{"n_layer": 8, "d_model": 256, "n_head": 8, "n_kv_head": 8, "head_dim": 32, "d_mlp": 1024, "vocab_size": 1808, "activation": "swiglu", "norm": "rmsnorm", "norm_place": "pre", "norm_eps": 1e-06, "positions": "rope", "rope_base": 10000.0, "rope_fraction": 0.75, "qk_norm": true, "attn_scale": 0.247, "bias": "none", "tie_embeddings": false, "parallel_block": false, "extras": ["some layers without attention", "local attention windows", "shifted keys", "exclusive self-attention", "normalized values", "value embeddings", "a smear gate", "an embedding shortcut", "skips across layers", "capped logits"], "init": "trunc", "init_std_qkv": 0.0276, "init_std_o": 0.0, "init_std_up": 0.0276, "init_std_down": 0.0, "optimizer": "muon", "lr": 0.00217, "lr_mult_o": 0.821, "beta1": 0.9, "lr_head": 0.00561, "warmup_steps": 92, "schedule": "wsd", "decay_fraction": 0.886, "decay_shape": "sqrt", "final_lr_fraction": 0.0, "batch_tokens": 65536, "seq_len": 512, "doc_mask": true, "train_tokens": 617200000, "steps": 9418, "dataset": "wikipedia_en"}
Each number is 200 + 40 x the weight over its row's rms, rounded and kept within 0 to 999. Layers, rows and columns count from 0. The size before them is the row's rms in percent of the matrix's.

# down: layer 3 MLP down (transposed), 1024x256, rms 0.065, rows 915-918, columns 0-127
# gate: layer 3 MLP gate, 1024x256, rms 0.0698, rows 916-919, columns 0-127
# up: layer 3 MLP up, 1024x256, rms 0.0709, rows 916-918, columns 0-127
down915,106,257,149,181,222,195,212,139,192,218,222,240,179,241,226,215,233,200,191,210,127,231,225,222,189,222,197,147,211,202,135,210,243,215,222,220,237,258,242,210,195,255,279,268,228,188,293,244,267,238,128,172,210,296,221,99,167,183,201,206,196,187,202,151,245,114,203,236,204,154,260,204,212,223,234,173,135,197,202,304,197,98,213,165,130,140,225,136,177,189,198,253,189,254,187,205,214,162,210,227,246,231,222,208,202,194,218,222,197,126,170,232,273,161,119,176,245,221,157,181,232,180,215,260,183,296,139,187,175
gate916,095,155,232,198,139,168,235,164,153,141,240,215,216,190,209,196,215,240,190,189,254,209,185,196,165,160,165,213,197,165,283,179,193,213,218,192,175,196,217,304,223,235,240,162,230,214,138,212,209,136,223,186,204,196,191,152,213,106,269,191,191,246,169,235,202,230,194,311,259,153,275,202,288,219,249,136,222,180,146,163,200,242,146,214,175,198,158,288,213,208,125,177,248,208,164,202,192,145,271,203,191,229,199,228,175,127,217,189,147,248,170,141,206,202,195,199,185,140,279,216,199,196,194,177,220,201,157,210,198
up916,093,297,176,135,194,159,138,233,265,236,166,177,177,170,148,267,251,166,188,206,202,188,146,192,193,218,187,165,197,255,185,179,190,238,142,178,138,172,125,199,212,223,166,214,146,194,193,171,197,117,270,174,229,217,164,170,150,263,203,238,169,113,251,202,103,217,221,265,186,322,143,214,152,201,163,189,140,202,178,231,177,233,211,221,179,148,165,146,139,152,239,159,184,254,240,185,265,182,246,214,240,241,197,238,147,212,229,224,175,195,198,221,176,239,185,109,210,240,191,165,222,257,227,139,238,196,183,206,230
down916,094,152,225,163,162,167,263,203,231,219,249,183,147,197,215,234,164,205,173,164,167,207,157,152,173,151,194,192,247,250,320,212,185,181,197,94,209,177,188,210,140,257,239,197,135,203,184,151,136,224,199,242,189,182,293,155,218,100,171,184,187,152,194,201,178,146,133,126,175,154,227,222,94,196,218,207,131,183,127,236,153,187,246,175,240,206,149,202,261,143,213,198,200,166,225,182,225,247,193,183,221,163,156,235,106,141,109,152,228,136,256,173,201,121,199,195,172,200,216,243,209,160,262,241,156,179,211,239,193
gate917,095,176,247,135,238,215,166,254,169,223,207,137,268,193,154,226,160,174,227,231,246,139,146,186,155,149,200,172,183,135,262,191,178,195,234,248,209,119,231,253,207,163,181,240,253,187,149,197,144,194,173,170,252,216,193,211,216,185,156,201,148,206,211,226,264,243,163,117,221,238,179,237,161,174,120,265,258,202,160,183,158,184,218,181,196,174,215,247,242,256,168,240,282,248,211,213,199,238,221,215,151,211,136,221,178,225,249,168,211,186,237,203,201,196,293,271,169,206,203,194,170,222,237,174,134,217,210,259,246
up917,095,235,212,144,132,240,254,223,217,152,201,207,205,162,234,198,222,171,280,202,194,203,175,196,170,206,224,218,121,196,205,220,237,190,198,190,214,238,252,251,249,224,230,164,189,139,261,165,255,143,196,231,159,205,193,140,226,197,194,195,227,216,160,313,303,127,181,194,146,126,190,255,235,129,240,174,248,235,273,207,235,167,135,178,188,175,233,255,154,201,308,145,299,220,179,117,209,243,151,220,94,285,202,136,144,224,129,142,230,187,217,287,203,184,156,259,165,139,210,178,194,121,208,279,240,192,184,162,234
down917,096,191,219,179,215,231,259,160,157,171,227,228,151,194,156,293,163,223,217,195,226,166,187,155,213,190,254,244,267,254,260,225,219,261,139,187,157,190,223,237,184,200,155,183,265,233,157,132,147,185,140,208,194,185,152,207,220,120,169,183,187,127,183,225,229,197,257,245,246,166,158,225,96,221,206,171,206,215,162,177,226,147,216,251,122,192,174,264,201,225,164,188,202,166,228,203,231,202,236,284,169,103,218,182,245,146,180,218,238,183,205,211,247,260,165,164,252,186,185,196,219,205,150,267,228,200,122,180,195
gate918,095,167,101,104,194,185,142,173,160,195,252,201,251,206,195,156,229,202,164,187,158,228,271,241,200,144,218,237,173,167,239,275,193,238,173,121,228,152,211,192,185,227,183,290,221,213,247,224,156,205,266,134,164,221,252,242,183,106,170,160,270,96,194,202,123,218,164,188,127,139,169,220,240,214,148,215,197,199,307,215,238,115,223,228,153,204,208,167,141,207,175,201,195,233,151,214,191,194,187,196,232,266,138,197,189,222,214,276,233,208,245,215,175,225,228,183,269,205,167,186,197,136,251,210,196,236,186,246,228
up918,099,288,179,275,259,128,181,158,225,203,171,167,287,244,138,236,186,218,169,224,164,229,130,196,244,210,125,91,135,196,216,215,255,239,170,161,201,275,205,202,159,244,200,130,228,223,197,227,225,237,240,184,173,156,150,217,209,190,186,150,146,189,154,181,183,248,158,122,234,166,213,228,204,212,173,113,268,175,231,225,156,143,189,149,224,208,223,193,177,184,172,209,207,186,246,239,188,206,144,232,119,239,200,222,216,181,156,237,271,241,208,218,213,145,208,191,226,190,191,231,196,176,145,163,159,156,240,211,135
down918,100,169,215,229,209,206,212,154,189,177,251,128,303,167,108,205,185,197,242,200,184,154,163,193,176,223,214,204,200,183,184,160,152,148,148,190,222,109,292,202,136,295,132,192,170,255,209,229,252,132,200,150,221,198,235,190,187,166,107,199,190,99,158,265,122,212,180,132,182,230,232,158,174,219,198,301,307,146,235,221,249,174,200,228,174,271,232,195,203,210,200,212,130,223,137,137,203,230,191,183,187,199,215,166,200,230,206,185,211,189,216,238,208,259,170,177,158,211,215,202,96,163,256,232,239,204,198,214,216
gate919,099,226,181,235,166,138,237,147,160,254,199,209,212,228,145,189,166,227,198,163,211,167,156,225,277,183,162,254,189,199,125,136,179,163,170,155,209,182,142,279,173,160,158,188,225,234,205,187,214,203,222,184,204,227,186,178,264,224,198,211,191,186,281,246,175,232,237,153,235,158,271,134,231,183,277,222,156,253,192,179,132,224,231,184,202,234,172,173,199,192,193,135,174,143,222,242,185,162,216,217,173,193,241,250,182,128,137,142,274,168,258,278,206,213,164,234,254,240,214,334,118,199,262,188,181,213,227,157,252